Weights of a small GPT-style language model, trained from scratch on English Wikipedia.
Size: MLP 2304 tanh GELU, vocabulary 32768, 46.3M parameters.
Architecture: LayerNorm before each block, no biases in attention or MLP.
Each number is 500 + 50 x the weight over its row's rms, rounded and kept within 0 to 999. Layers, rows and columns count from 0. Numbers have three digits each. The size before them is the row's rms in percent of the matrix's.

# layer 4 attention output (transposed), 576x576, rms 0.0179, rows 0-13,96-109,192-205,288-301,384-397,480-493, columns 144-287
120:502431507675572476471429506527444531513582506412498433601453483415526506488438450498544493456464391461464529445483652453567505490469532495488580503475449488407409534462517437494467406552632522491509536515444495510456499476496513538521605516499571531512524496475503483493441479499525479408556527492405491461556514513493477444470488499468456565567512460448411511522421583549529449485584543507425467478620514522525464486500486408396519
122:467494482662489443447511438589519495464402597546497496511464643414534519504533508505499583523571435446528564490497463482483544529514487463533465515567496466506441518432517461418566525620645540506549461489496471547559516535480532512532547431500543453507579452424509409414438397544521473499511496496427544574405484524540455492520487481545488387563554487496536536529469395535537482493556469595528544367535447491480516553445474482457446
122:458420592501449442439438462525533522563530518570518564405431538479418533517566592499577477495570548474463464479490445493530453534593430422503504459442535372528472497493446550554519466454457545484542521493462412493506571602508526496417415490508444469597401521534462519451490561525519441524511440518463486464550504454417530476532539400549539476635452409425442546571477651468562552523549443442441535462458398545510490464608428460502521
124:521451554600571610656491493506528533401431431458495478475606535515459533452495485481555477502463569521579461511501538513437448493422552572509507567466531523527491500518436437391479488460606548510458501578493490451558424484480433522536523474497533468536542459402474440564486427565571527449515531403462541512445513537498503539450458487550465496484491612522483566495466472511562560530482464571482480542556596525606560594532481517342518
126:398531587459463531550438579471378480586492588460404508607506546416508556532540512491468510495511520489500545523495509533517452477580536420505459462557545439449441527439569563552537496509515545483463489487525488584457512556462532519465491420467492576579517553530585524375545539450446491530490479571521392514542500543514532450464551585624499534482519565521557456528410655516550496446467429504493494479520494521427522365460511534520527
114:548494372504523502561473507453469516514582552481495420492462469530557571527462447584476470472434499524436520520473511541492408439487504582536435469471486454412465495392543562506476516488559481452521540496483484466492558478511484512490487576579453501398518497504555461650470549523555549537557496528497451450570524493529521508500471512409496442461452473525458536472498457523456566494440598430541563659535512561413434487514520481519457
125:432475551413437494453461538547554579504464382510497350492565511543530497519454508491460409517470639472586522362571543495558437558509464518494546529426644519444582510419484555511429426489635461505530531520400556473490436568469458483441521566459445520489475485449555450497491532497455549504505496549517479429455434493599518439427498489553569670529429520525422539475497606507584476488472477469466473632545535499544524485512468490467475
122:390538468440433566493550481543498486506489571540537511503432476454486536503459498520413457438612487437515554504467520535409507560480467474491531480497561475530438504461536523576600511425503500419567547534502436552455593512467477550525485342468447515497535555527494503397532544486459485501478585536581502485438481359450494540545521560411538540519578497520488512519480526547551409470483506505465580447451514467420475498455510470548515
121:468423524520533469415441580442494503541601430548514468431410483436504546507481458603472470520407499482488476421449513522504492490555507490497545466551496465502461581394576603545501565485475520477504556478461436530496530445517453493524388422589489501521440468537506608548532571519487432533530562498435517454601635420556500526528522487544570490497523439413370520514503464491564435537476467443483557440500448481438418440574590406515530
126:482516472450399557571547513482582478440481514580495582497528548547450485499460588490522564429562461576477426555491441483436551507544430439489484466450434503601518492550449516506554474376419544501482450460546451445579478569514498496472441613456524479496499463536496435568600515585480508560407462511524511615453536543368468490513488487482519489481489522471500431498567549496442441497473467540537488449531572418563562558454379517438486
116:458528521592486498463495565531573503485494481490425413477403476478514540550420544497460525508441454516570397503528475452523456556473495476531480483475478563462502493557540584573455509508518539541484485511508479433485521493471535414456537556523504527509492558557462532453472486491407470542491509545520520535468459491530500490502474502496496480544507627592486444527490497521464436464533517633543532441559490581437473552450483570511436
106:514582514548467528519464503565492423487583458437499607534467411369540482516572517476524484452475459547509497489483432533506531454548596524524418490476491468576576503605429428561577476529475525555563438562422501522524534457515490542523548451440591474501523491425449520356491511553572546481472503550542437596454457437436428588640523463508386468531514494490477498485487563494496559486605525454469492407483458547540593614500435475440600
129:528564499498461539465460467452573472489491535459464563448567442429511413483559501460548416568529534526526551490518400460564457577587518535531478497448386485475501498489502542514478406474391536578600473521472438516564528482536508519484576476471497499491461496500421479454446518465556521495504463465554490482541525411436460487563493498415518503406473461436469555473460516482486545538568461437523450487442488529566573513470455464421524
128:583549484569506557482554429505547491386413443447494387451629437547591537490523490465540485487505537466510481521429558503547517544456499586480513523433491588527554482517523411407450511467514523483569410518555568453494497451527430483512548542518482457446450541496490489612449439513587547443553487448536536477464498497463497523496510507280480553562393528498573534504549484572517481459494484473534459530550594523545519509500458482511499
101:446525466399424570550540498419581468588413537542525461504521458582446524529537467570504526458502415524576493497538553478567507519468529482531447451506612546488486509507534502555418509496478542563467463550444405530621450511451496453469490485605519439468486629492503606422573484477490468534513529520553483505562510517595442460554560580369538544499449547554489541537457459556535556581417517499550462465464503441414594482513528564463514
093:493531436457536485588501473497412544591601501451517514559504411556572542541515530547491448409434578546533470515471533457440479512471452490458514492559541505453474465602489535582447429492531477506519452421526619523456487521458532478513513505491503507491467565490577512516598566525436514482453463470542425472487527517436509554533502509521526483396486485488445506441548565444433446482500581480514500454374516484477437496511473503487489
108:500539495531524380470601491571428400534505543554531571467562456477491472489530501508502482546516469438507506566459412512485567539382518423408402491567404495543466485545505516465493434514444548522494492502593552488425470534533512445497419428464448549518485443477552443514483524576461563474490454507438393524491492458444533528454494495576465476436601561488496500470533477451447456411546503566563472455516577430545460494490407540438530
100:553502507471537547457466420453514528535583552456483567546511563540532508557553495496542546501503485455495454470513485531565452446570497403492563589509569503390564474482531511572467558497549479513505593454471494454540468566472535457472484576543465435571572515524434523492468373483490577551569551626664486525580526456596456456523540594398567534501507462546458520572426437609558528496485468438510453486562492548458536478534487477610535
099:506565524616519468505464440468506538467445468471519425496579364517454367502470483536561460561453528601462454401440523477537530465498525501513435450422434494473475501461535528494464503533514542507525393540487458543515408414478478424445497466495483504570618507504554473506522457501512489450489530539507503481481538485503498534455458564448517510547521549516507530447548546506482644486526515470512534499448531523412541537472514549488419
112:481480454457574575482433438483524537514431488504422543428487480590474520469443473525474525418523460489517490355522500543511463537513487497496534514466512538515474506482479449512457596507520570513557513509466481493523440480472475445493475424491482524540503547497472570494483409479423456469474536488544559456466529536502551501496531527469550501537485446534549420549509562485513570535526430469556522503553453546494531511510566526566453
099:435531490496495595563495471472503517550467575537485500465470489585430552528532471531456516452543353432532487402489507552480538456528520523582514491536534546454447520525625441537488523494473541501498426513448461482565491554515495547478414552521497503476510575483432548486537486428471444573501516496584561484530543573543472532564489568435519566511465505507614415466423549592508599511506546455532494491511466514505563416510571518512616
115:428488505574444426589564568617492514574487493513517521501526513532513553513512497510483426470407492503532467567464425480480508490497525502455509526582435496492461558591441590587506514512471470500512448520528520520475507448499479514565378593424546522503450507550508430564502598558509575542529483491430394533427421507383530465497502388572500480493477562508546517462530526487512472462519535534522444511470547519538454505454406482460444
110:491501490449426438530592489553527409450450471528536523420550486484532559483547538485408497583532503544497447540439398492493492559476491478447456480520483431544440479515391535520497461503471484472483464555548567472456520539549545437604480453463482560428450436464464377510481572517556553525463532423391388464486440500440577530453459547553436482429519555501549515440475537504426420568526509538521415488367567521588483591471419461507468
097:492496501542412462446591473530378521524530461580498470463440490425563460598555527504439441532529609520513641542510506509460499535410536501567463492525529442402551534431541506468496477482503501475525470458469447575408458499494571537472515550495526532541515489455531545431425540570474553512563476564540487465497505501498461507459560511563503448527501429436484513483418480472505437443558497476512490465510479513499457472544460447541465
106:449477470400458466465419537524437466596565514442500508435540477506585528484567565579499517476507594466419595514436560471441595462496535485454392471544508568494454509472458477568487432400353516463499445555541522588483564536508536493524523521499537491513486449395604541548458543569508483464471541448557502490520506470542462488466524404535518456436566452401494558551502506463497419417475522483527531420401484449525394497467401542412459
122:549460427468467358476522535437456367411526512536524474454477531520498498497549595562478525519500576486474528549489531465542574537509483498464462440527422535517521479493478544527469458401477438518471508524524503525437566575508519468526533464473428502492443395451580471445479519514499520554539466530521459529558517481507548459471564475511440489503540573495484580483484446477446429508468482508544545571547563476491403431538430520453486
093:466428472426458496519436566480467524563487513443429470548459532614509548509543516459506545502468416494473517495576545547592401548486491606527518531585597449442473519569451473428575448462476511523435542466497495469422501564424516461455539547519390540535544479485572567539508588552467440501577499479498516498379562631509569396514532538415438527524474547468482429585454592508464565537503497509566530528594467448516468383491467589473557
098:542530543421562571541469485478514544544572484486427531571478561554447527576437454493531451434488434457533539470507494523495453497512498510489527573539579459434493519515534510539460482504466464473467517478430413488529460476424493491383516471537487446441532563480454506484553496392495478541447563574557495505487498547591495446447443530516552473497476479545501452617544487570472567535495513546490460508633435546454544506540586516517492
106:550451497452476515516475523516501467373514515431431580526441461493536459497488501452527594537596408484446538530569400437450479510481515523434492463518447504417559501555495497562451588570589461485619528490550438522449461363603492570497648519493524557384584479496534535414510572503526432500404629537385552506488490526560469540495467520410519456543500499603403600472575426475484468502512507557499413418455475514566502560548497385444480
094:433496480383556475519521517499520444536499564461400561525483551456564541574502533484416546510575472457499532489493463573503502537534513502473491560503378550489512589540445489529424572526428500479516555445480451527503458509548435490443568550513466489469555419502570493420526532420591447514461513493509566560571586634473531522546450614443445471497390453513507478498552522467458530453524532535491514484407511486496324561520482405453501
088:535453456534449472612548530502490465558413458518494495463426457506465446489429448520547398396548542518593500450496566489552596535420529520443455602412413485547478537492514574504509542461446531463441510587549491522511515531450534493516450495531526462556456488476548599571395542559539488446496542549556504479562535541522512578433459455475484544508514460457494457548544571472476500467585514496526370428463517501427523426628551512550539
098:569539511597447536427460509498482467464486484501509539534482566420507424397459502515603485446480474573486530492513457524534427596486599523460541524590487508503549495531488462481442558474477501591477482501497458479459508403556517574508530471459524453453517411446470562523493442495502478509517541498407508475452463455469400566512484487488503441538484518557547509455489594529520526480528454479461504582481462527530620505499485490438577
092:490549450451508494531414477491490539474474536475471468513496430482499524499487563550393504502520474490482515584514534539531491501526466428442450438560526551535533556453562551501523487562448566373463463490475492509469457534499570521531470494480506523515486425477563534391473491510561499475502498463435498500563484536559440578534547491579438630476439523436530489458542513461479367571504549525479529465582518484420532419491558524570590
103:480479460474494393494497554508520500488435502536528485520479630524497628462573479534456571524576465408487432475468539502527413463539475476578390373462515462420531435504512552567440494479543488575505464567497470464435504514494475520504512455525512589544416498464514475490482476542471455538562465536483496545528518454602600499500552529625555426462410531518441527524529516469531477499521561548481576488569474487436407496508484475463510
085:477468557543465528524482519585501556527524539517495484500528526470515439526547467555495558552433481444498557484461485457417415495569394527569513384570468372494494527512436511493600458541545485436577456588470488504334571522478508448453497455439549505514428479443504427473492534547591445479472511428456460411451573474513495512540519509490606509493535477496518519527507518520556516488450478431548468538399534467475501573456432506382506
100:461491486603471496621487603483482458560505486449516550491474572427561595518455515484477516451470586492503574479476493469532478544500431464557421484479453471472521473430421576552534523503451535445438474567470551472520634561428517450539586522510408522564479472600511505532495495430491482548549553516559537535463495454534616478442468501484491537502478495557545479570466563572487476521466540544488521593526524461435453487499510473501405
094:488497458471520491667448577498447476449424466411524446426453501524514604431552513400485453437432541548524481487542595511530446593529414524494472542459518446473565451446537589544512517531437519546511484541478478515555606523449500550488580474599450450588431588475496545506464493527450535521495500475500493497494518501549541507513442473569443505518533468500536530572571609503410550522443383522500516557472492566510514425519534571557539
095:514463503569482600542490496420478489578460475542547572500513520497457460488456470601541433485557542502465495430429542539521514474509570526483508479421553508495551518434470460515467487509420460511500524494489447522491487506508507543510431461499457515598544550615484329502474526563465499413480468571611554438427490514505460446503496475501545459475594479532506466516501452419505457433538472600506577502558481429512438460426455441577501
100:510510499556520530561546462571517386527554532543403446423487513502504521564502453537597521508577433542511533484521512419559551554517493526430570490443468442443460450483473509550424434490458479517548531479481549428500524555513506466470452524572488547582440460473536543458555496514511546567481557527447520550588581529473519457437536558390540473480549551474510506483508545459482444391521557538457491525469453540511483560321451476439511
098:513491519522484578465511459457455528528497389467500505586561494529514426469515479494531479432520447498475498523508517526511574512417500488548597538537539469581531460528510398540448516490424477470499521544426540470573544447522549556533476645461521527367481513513511543568480558487503481407494578549528473481547436517497523606523502460410472525387515532487568405511531427518449518472573506390487474521555487470576582469505541567464526
096:540505483603443457458558437473465467404484435397424514531532466591566472498516544441502530497532419531446536549624552520518491566472524595479547460429418539475464527532499518545450463490432393592400542521454486465484492513456464562425550557517525452494476486520522506452454534533517548527538527429472530572615426575487410483434528497355482496470541521536496524488465454501436586464536493441430528551506518453533516493409551486434564
092:555547503620485503401510490485526457512487446505503555517535560405568536523519556408489495447502519573471518441506426488475404572522474535534531511484487460455527507543511533482513479480531444470510537482524530547474493468503523507430547402450536540461528443461498493534462485555530464529589500597474510510473446484535493489404553450412537434555526527493461518472418629525519501425508455493493541488457506471528479516487455433274455
097:589469478470538512580484501551486565448571529479476504467496478433497489561430537550537531459528548543416509515525477526457557465496457502439539604502487432594439584537457543528499540468524530429469475445472508472530498454556543533502519569449503476428491456510598495489625515483492498577459456540523509539490495498541530537519432454469506502466503428485463477555482502422458471467556581536481563518498376506447480546459476417478561
109:501518503512497427426547529662550437414493489429525445430524544442581546458513519452486468602532463493438457487510406496528566365567528537547512648446459484505529535595520547448527521580524586436497412544471434506458514522542471571488503440445485467495529484407495472495557590488477452490511532531493582485545486525561421436485536449482485548518526507483469463564487480501497487587411538486561454469509505531505519511460552528533528
094:435583497521466493544567567523447477543496428426610507535573519526506528466579505443521419470491510530517477505516476543558472620543456575504471535485483465435502388550518465548476519506497431502476474479519576510548596553494509613414522526518473548479438504496420555462521560423481460571514464525515559465535509518533458487435569479464530460548519449517531539533457459527479493525369517420461437481627461561542585430511503433534440
093:515477487472582477524486386494521468489520525486508416518437473496494526554457506537417537475453449466540464488495468593478516560470484540415585422511504567524603529555488546458567532425515535495572549510502539560488341444527462521473473438524592575529522503457617573474463422538493513524544607547454436553561439471503513519526539450516508506575485512468423512445518473556533477448558449519502578540454546468360527626615405564533513
108:416600502460455444414557532439548480417565431446482509521483533468482539530519515493466511499446482538530488555544421546595424422472443544473566560503562453517471460453500545541556440502490507458558483446485580538507685581526556645455545467461407451507525477513488584446511546474407456558499480523517484504466474499495437474512433456485508503467452523489462440539477563469458479537518520535505543633528400556549532473474540575531484
106:542491468472428530560516534530514452497534500445512451487546477505515547597547447558542487513419466430485596466469444549549493579584381512541468483475488502471465565476537508512484456528517541523533460494401530464504560470447408578487586511481544470456555497511326564434447566505478467564517519497501579481503465487537479510453503475457533504531455486502466565517557474492533478488413467466508511568526495502553499484471506544571438
074:533509536467541515432558486531470488522477432531478537580457504546471460503543542540529501452473574467464502475583494544593447455463448539483505511531530412605460509483478493455529481465514487501568463515530556506547498488515486457424479449459483505474508433581560570558486449447484672480391357515507457430446486508497546476509531508507494601427488479464451577506541528512505595514601486509460574524478483546553525497465454485455468
087:411507436479476455506487581454574546545495493495611503452502541465436500396497555464429508521513498490498533475481538476472519409528496500552425478498412473484520515476480479539568476519444479543512523599450457439466567522433538466534434518560481424533508485482622515514488516482595468545489537536406610511559486494534524522564571482538487528466583466481488471575567504496511570496460512486539522414561532395502513389492508432492564
081:467422521477460585509468492416510479548543484543569455554499526535428494525448508587491522353500590497515540574518567538425526515518485493519512532505535489561480483443402596593522545485474469574562473512511544530493347468513470612580429535561528444503481473505482664505562448530478533405491543478441456505632547499472510542552517567497512510370498455464513477405516598590469484412598487518463521396450405444431461441496468492372520
119:496552482492491407489486505520495435473447491420439560511482487460517453356545517400502514540547502503455524520569389459585407501484541599476461532520460497457493373494528486447452539529446452489430506566494557422451527554422501536454582436511511498506473537543441446546578541510524484449523552430475497484442578587503398447556467521442560508580462488551524515520465474549542523540419457468551475456506583516506501475547521478560514
108:427426499567424443432536597558484493465485479505557535541521496423515528527492506494511535558564428544508519517494463527499490623465414428464454493585514553415476473546526492493468508563444466468518547422562475555593569557460452545504528554498530548496472512502557426518489512521431435552535519547558584468406400493569585549507522484562520521508504480548492453555532444435589427555450593462423427440506471502505535438435495433505521
092:530527454509400414472546493465572501425503489517476503623560466515415503610517488443447537462433484601534472486529449643525436499491436532432549540508519446598363488511477506473505520472514518351533476456553586552491540495470474485430544494509582543512441511519552551550515556508465521542405445562563501499471466551468523423471510509490473529371483475536493572571552504530463514508546442436473510401524406585456508477425517578516488
090:506546469442544509535481517457510535541542502412630539468552518553490591556481603488538482432493545494470406389461558506456559551492507417556425515458503505457526506542491490501527540480451465471446487513443508477562399513499426480525429556573521553495542514441576505601505472471568541552499550483555555469415504558510514510550475475480509468445484469596567464564452515488452476476554415484580511433399409442506451468472489377444523
073:564515571511483589523520458557498457551474440564564490509427416621547492532495608497496465516441484446457430487451570439444506522475551488552500551473490470504587556494529510438539520454553569530549484546545444587532407346512503418466414484467524514565596444457504481449502517441379519398467465537453549462447504480464467530449391471521452475482601482459434478483569528461468551451531517466509472517532512520555559499516482449471499
087:496531485372448503537522538536524467610398531527567418499467482555394469513545510548514561456565505500557526559488499517542555558487499519472451471515552439529589483489522554565538588552415494540481494565438518425603566563485577403504403470566468440512492524433467552525516500468397506559450507531507466601548523442503569519489605467410520500480485534471455463493465508506562505562489495444506509454431480446488504457446382563487468
091:555489483516451572463465469554487559531509574423452493447490380521501480467541489581398517415424621481513463467481508585524606510494478439513508527515518511480513412503504493563538503575552557440474552497559602467379419447472503480497463495498454507528505548529575550473547518507467520428532518518530512500575467487512504495506519474446421542425519541481432449423569640433443478478435552462511568536411415489569504564440496522517491
088:599509521643543513541567419599437428542504516579509513536585505540521438556442494472500559462542446437470521447494443497592542558465487544547564463535457569462466493482538445464480571537561530518514531475570586539476419533490492571406487463518527540521537494433469493484504512484436500396448486463459454548491541476530474505423443603544457464571533539462516487531524312542468517387500468562530518507660505538525519496470495489431439
088:509497521425542441455511565475583526573568596472484515566518565544501474451602569551524433482462471481491512580422452458501458519532420447474476562515594485459608490489535562520463481502437477437491465459560605517481561609428512499475453535481497529547531479480564605577478452428572549501595582570612400551554514425533457521448482459550547502516474407453451499470469447523476434562513484437524483527418543480422528461579427476598567
096:450623520531524307455514432505515561430536441486530457508542452523494470496452502479455507528513547520538516466419465392524531490357468522490466514494488459535534456490410561498487471502522480573597405470545451510501450519558497517436521465537478413543585476427487475495509450480530512510571506499544448519463478486520530457404442555404504491517483581438492490449482518462484558448609550519493601537533566481512531475529393456396397
093:560487433512540503511533433538504475544429444560454507431553427513512476391536567502423532477573454450525525399437551506514616617453507496547438478558497578531545512512483482456506466537380438498523438465526516456542505455468463474530450429484530469548509470458390611499486385486395478519482495504572550483451518488429498532522479422530538463497521415497517435567596552481498537520592487468580536465441539552470554400497384481585445
088:505548540471553433548518533444513466520487478490496523415497505509416499482577521576533495447580437503474571489482525464556511457424518535519461532546529512539401430430476429518482533445382447562457416496481522509541535551474513539515464469473467534445375469485477493502491524406476520551442536522557500478501440597500533547452534563540596539543524491469629444503406563542580638617587522471555488471492504567526436372485531543504556
092:494402506532511462490544524461529450533464477469491523437531498537517501495477474449562476495394495531500479486548486486516505465507591489551558534539421523482521480584495484557492510521462528521458485450491499453400402468533453464496503633606535480629476510565482483527433546526575573477453419447449520523538485625572497513558551490501482543451445523472507556488544496528489615471474576431575388525427434491591544471455531573479509
091:466486413473502568593511460472495474485505477514470455463498506639529556550474498443555584504552480629499524466468492420466483424529528491562490443487512500527493459513430482490502452470534500536533459525457516546601433512606518522608488511466538480540442523446463473472561573526464479539505459464434456434526489510528447471516368633395482565389490523567527515445512440545506478484527513512571468548428530579502549519522440531450432
089:478508502520532510463524513433482495513489433515493508493421433389506526574510418477545484474519541492495472471626440465451487496491497573483523515441499496391486479431642505536492604475485477423502517428503478523367429493419467537451557461579539575503501483506496593427471518535573511459552512435492472520474567593543425533469581557505507530554447448445471553467451456551484450521444452498473480541483456503502496560475556448562519
095:499367476426472533445383515598513552499521575529443609467490449527508524566470517530491546437510448556404623481496554551424525420527508447523425533561504480513422444436472433499512531404465513527585569429561534619495524476511534481564525437481558483492505494493594532547393522559470345434558538366478574442485491477586540518485490422496553534430518469439377547533556392486518569421414519434546527441387446449506503449518567519460460
088:543406420508491472473594463451487422433472554585512544563490445564347465551504515430489601594514470570460525502470515505521438441495537488510512503537543559631459457471477481461502559433513526483495488489580548489493433578476493404515553460547453491572545508404493503581466486480418558554434423519564502482504639477505464405489478582506434486537512537547544598492501411544425530481479397423564523522534542485473486447534533570536448
092:388499602481468544518436504532454520593521453458578584515520492619439538551542461506510524472468399406473490513471559579621523467395473494479470461562642446573560486469481483452565493529477493505474574519469569465516457563457597528500497503454498522471607462487499498621528598478402489511496507576454518501474492625527457504445474480475448452504518506483517506501528535529496482488498412494552491433442460448499559397460476553457410
098:571483600413512470563549551485566449578515511531512524560465487512499422541503519507519374545430461535478495560491487472427545438412502445501472556481496451441465514489503568554454451503426467527441430546491473560496489548467549470495485552492481514466651528527487452490519578364499473498499562521522469485476458575485473471496414484597513369518584397543426442508506564497464564550553452574531410447539511529467501440525554527494479
103:485447463538550556581500535533501584407479529434477488451466496438540565492468530480537586521559499450410495514527411528437554475489551436424486517465369553568429544566476477576453509513561497509469511479580512546543489473521605550502457508448497500425468465527571512530513503567441422563479501473531543587488396541550500565610430483494574473540471460488494481551502471449495539508517613527518516509418592581471443550580512468511481
091:376466440510526423478565532533536399429537470492474440525466535348511443507508418483445582578561446457387501459446456581506519503532531485533504522500480456466476583475571504489437592547428505493390476534499515502472452529537473543564490524567497471450476445412523516503488570470533476584463495506557567548539461591523515456449502504528586507552516560551499509535625496466577473589497562533489518470488583515473367517533533474449466
092:536527470510484520559520521622487496569473423521612449500547518501465482537522499464487458368530538533478521472526491499592471576556442513579524533527469484490513405501463501494489462511463495517487516522547448493511535494504503608457511471474509521456460516451408552511559566411550493511550517533489547412481524528495523528478534453464548526550353414487468533464526472509603551450489431515447538415612398490517541438523458497512474
098:501485445560524477485531438529414479429526442489498470433461530467520504505432500532458527586548434481426476528463531519395523585501556527517564457483435534504499559516482528530449506460519459531450463435465497550504404451506487457579475469454584571572525459413591519492479460531548451518599523431493432557564455513517393563550519413543560438578487553500503585486509438514525455491463528424548574504368518428439564544587515549539477
090:450595550532586497427528478402490518382470447454482546503487535465506533478477537464475498478495456566558488475432434554529473499466466538458538509540500532515497539426569474479473562482455481448547448492528422536474558482569577620382515497465527454472452445460480509465445569433514436601463521583535459608524467563505503548505414454513565558490427504506491557483502576521520533570515583589567464481522493562482470480499526475492534
087:508523425475452459477584510472583486523411544512477593504598480541555488489486487513524511495390455402476464473507433517571537507600552569503450481478440519545602521533535472530433406509532483485612461535457382446548514504504467546385513529533568467430537531633424519507475502476429528494452407499545557539453537474479501513469447471532512463456561484556467488513521535496524450486469522516505536545532538534539497497462465411611479
085:548497487535535481515512497548467498536456467488498478510463488548517486499530466640482533459527501513472565452470486434518481386428448518520495556501456373615511490489446481449481482543557549511603503576532565502507518501526490491478580460489541584506496464657503580507537513530489603415402469430511417381521549540507530481480458588526447549460560475463518535474514492513464554378489496451484492450489501515556574512465453497451465
091:442467352467502506510531575523511465452475463541535528452518497454433518491557416475495536490517499513510540446470423507497420433533463547470431493503418508434469453389505503505588446500472439591473603531530460457541522500426480519602580443566502546509464545461446490532473602461623417553480568455417520475500443481532546501534593610516520501445447366561508505545578557525555485500542482508484454448570467452431504527525443481362476
096:507557489444492531440462522534533492525484496511526472450539471558582528519530490490474499469383463612523449510504432501518487465517447508506559512426471465535506483427445613607504504537506449526583385583509519478468436576456467549508479507547521523559503561539450540532499588578494501439462562390445502455544485476520501470551423603460428477473488499458541511451480533576460569376523428591587559329511422484451492512552504509412530
091:493460529423451471683431471515454363521468438437525487509510518466456521499420422514511502454581483513484577501486453388571465484423526598503528526504531489436531432543463464530468559540459535541459459482444552443457486484498449485493592506492510507560451516509546519379567482533446490467556518506428440547515540529473441449450515504502470515505487603501530494494521493476581492508481479528434496559454531413555556489464463553503533
078:408429551564449461514470479507557546514514503466497507545474527485414570528466565512514454524508465644530514492507509410524425561521483412531549546507496439368504533479444542500452536539451408444547465516491543436542545582497590575507498627490489585579508452531505529508427444501428513489462564499543514491495467372501571446498561471505552530566442482456455466480472501519534452531493525486556528319532474480549471538407423529426595
085:517559572517494470463504482468514536408475338536573448629528434449394483578501476503515501468533446599419481458504507597478438525443441496559564490519584526521515442536414539508549546446453508393513452524518521587486581487442497535545478559550602506531442544498526527599493525511517599539542522522453472491461453498441445525564462518502469567438455547528490568536492475559500541495479418436415492437570494468474516489397550543409541
082:465506516480460498506489508516458557459526430440520561460533445515467511536492517509558537433497494464387506516462584573413575537488472481503435469445503614480445449491505495526553547455513442536428567485512502456576470523427418669555529514519549560576544495500561504545539558522505586532578544554489541506500425558459472597584525507435439504518516429560484446564570491500430523430524482454480455516386519454484416611474555439431547
090:526446446524432577513537535511497466551512564534501514441500539588593463486524631457514476462376515485466506520489520484418468475520587496477481448514427515515575444513555541511572410467504490468508633532543425603557514437481526495446487390461550540565609510427519444476543508438458437452521481495499531456422516482418552414506488439480504453550548441451458395469486476423483493366528510427478495560573418519570602507449507441472559
# layer 4 attention value, 96x576, rms 0.0217, rows 1-13, columns 144-287
103:452569499464453457580454490440558492479479450596584420453520523502459539470544485480514537552536505452490538467537456563527463550566555522562508511524423501532459588521472467529530533511482473503486530543422407509515514534571518527499517597477410535525497487555423541490422513555515463593486487439396571539493465556507481408429542485589444593532518468491538515539375402479537534520426438568481601495543467586401581588407483530553516
100:501523503551425560554462507487491519459464503497478446506473576403400496573492483469526482536389634445503519481512511474529488395546490567538517516522562486538494488477483508453537483457453481465569416468445471539504560462556555475546473480456521455438558489560544459493564474393519455591467518458540489442454558534518468565514482454425436560530460491531521534474500561573554479643514589505360528486488499523501574503496496488584482
098:554441594513525551586476522492489446489414351447398444432451453465499460554430492465447484495536514549503491528427559469482603508426534584524462396534470532564399500475482395456514446471534510481547506684465418569433481473465522520564550413510520501487406556489442437451435623557500393372449512527366495472484444583451516476508486433507480498490510467475605453457492495524469454508508544530553510474520446462532445501508609479424466
101:510433492516424554469497484525537484465464583510546557530529610559479545530512544475522541577570410449552478501552516502493460522534586541451487530497520506500430468486455467563454545481455459455489490463516587414499557499507471473499429438469509507398402627501425515596475521452392510551446469573425500406521462506469473550496513442552473480447470420493503443516530467546552410430384470615552500495546411524492455459448546493521559
107:498568593511499474623442584458506490517505438435553421524464461541499578574474472506546396546439502525456471626528425487457481384527502489464554504509501516599451393525563527528531427563518498541442508518529531470582453479554506498457526598506527484406454489512489456539593576455594486504590552561425487519518471478513473507530394539441464531538493496537491490430436428543471422486544522504444358562478522546506506506532582534430451
099:436402418375554454486417518451503396528470432489513403515553486481507382470377468508587499563507517515494529599453482573496430516553477532390485465424455483572573516436421616484505504527513528455556522459576462530480467350516429428495482459470492443611464555517551459475505477561541425482501433539492443509504516484534491415482403471469473503456487459479520502508589502499489406492474481580433528509482540400516485462514618468438507
102:474543433492425597423502451523495413433543447542493546506492523390474499518485528598436505523528533476530520420447536499510501517496541475462489419532574504640511540462412401459506422498522562521460448521441514456529500580487452435578485387505411405431487445529487558456419452478477502520466511438610615512483544409463462449511487586542509517444507531435452450508429592492471494485553450407431571460531463474476477508543469488543614
101:532472490537504486414415482513496516600460527512417524520412505511511459541478482523487489467439495434464512500503509558517496369510448468508490489545558510504489455547552481542535567529533491464488482504495537570501580466430473487510448604507525487498557444491600563462537415526486486571579540513519510518434512486459476528587560417458539540574512480460463503436490604516522562392514458521490538432543462432433524515506522519565584
105:533466492425514512547481484591577442494467580475512478505572453513508489543489425497489536500460527434504474439511512518559483467478565456567530517471513607564585514483430554457555427580521492594478462586522571495517565545435553423469414480531458476431410467573529407592575528467473533533449554444535494538477501453484499498515475407440489562504537506555529526585546520522472551625466493461460413465535539511521520441436495532514516
100:480481503557401492517599462528569629473545468474539465600525497525476480537508487502451452505422457519463422537581441572419434616545502526507536484504465477553512521648534568553477503556521471463479586404457465445559488557452488489516457501494426527457485557619491590463576472456529616535451507534505503516513504458424499514486548641433419569494520527568549453523529506444471501555572408551432506481521583510496527503480588472497585
097:463632505622503548552479513609450606481567517458534496557483398414583501482451429434497435534479535527528532542531478574426527490533454474545540428546526474503441457572472549566512406491512477573568473453512553471574481413479529575526475569481647554472475516526476521437557540455485498418469562409441465415438482475483460529459420433490500486476485540471501484527514567521504465459517539586404467474482483555574565614460529413511570
100:520554619513537483553563429478527444462515496525532514435532574430586482453444500545566418430546532558570531436489530536418543483424551479505564465445389486553520471405559508547404562539463494456499419473464433500500526474497465545523486439494591508438484545472503510413475452533450452551418484564576436455507553487546532534497447467505525470470609527465507441411474462489526520483464467489535471537510549555522538627506443474498551
098:478559447513495546439497507492466486426472529462592437457493457497614445438514474580476544437547497524462413400515492452584527546565490564538472456456460531531506583579442403435540506529468579471584603443473524525501446550526498551554554451520505487528428518585459502486473422613459552538544453386501563563575584473567558530519500582445543609463463602538508519391411460440494446505434539406535599519460562393532468465545458478424523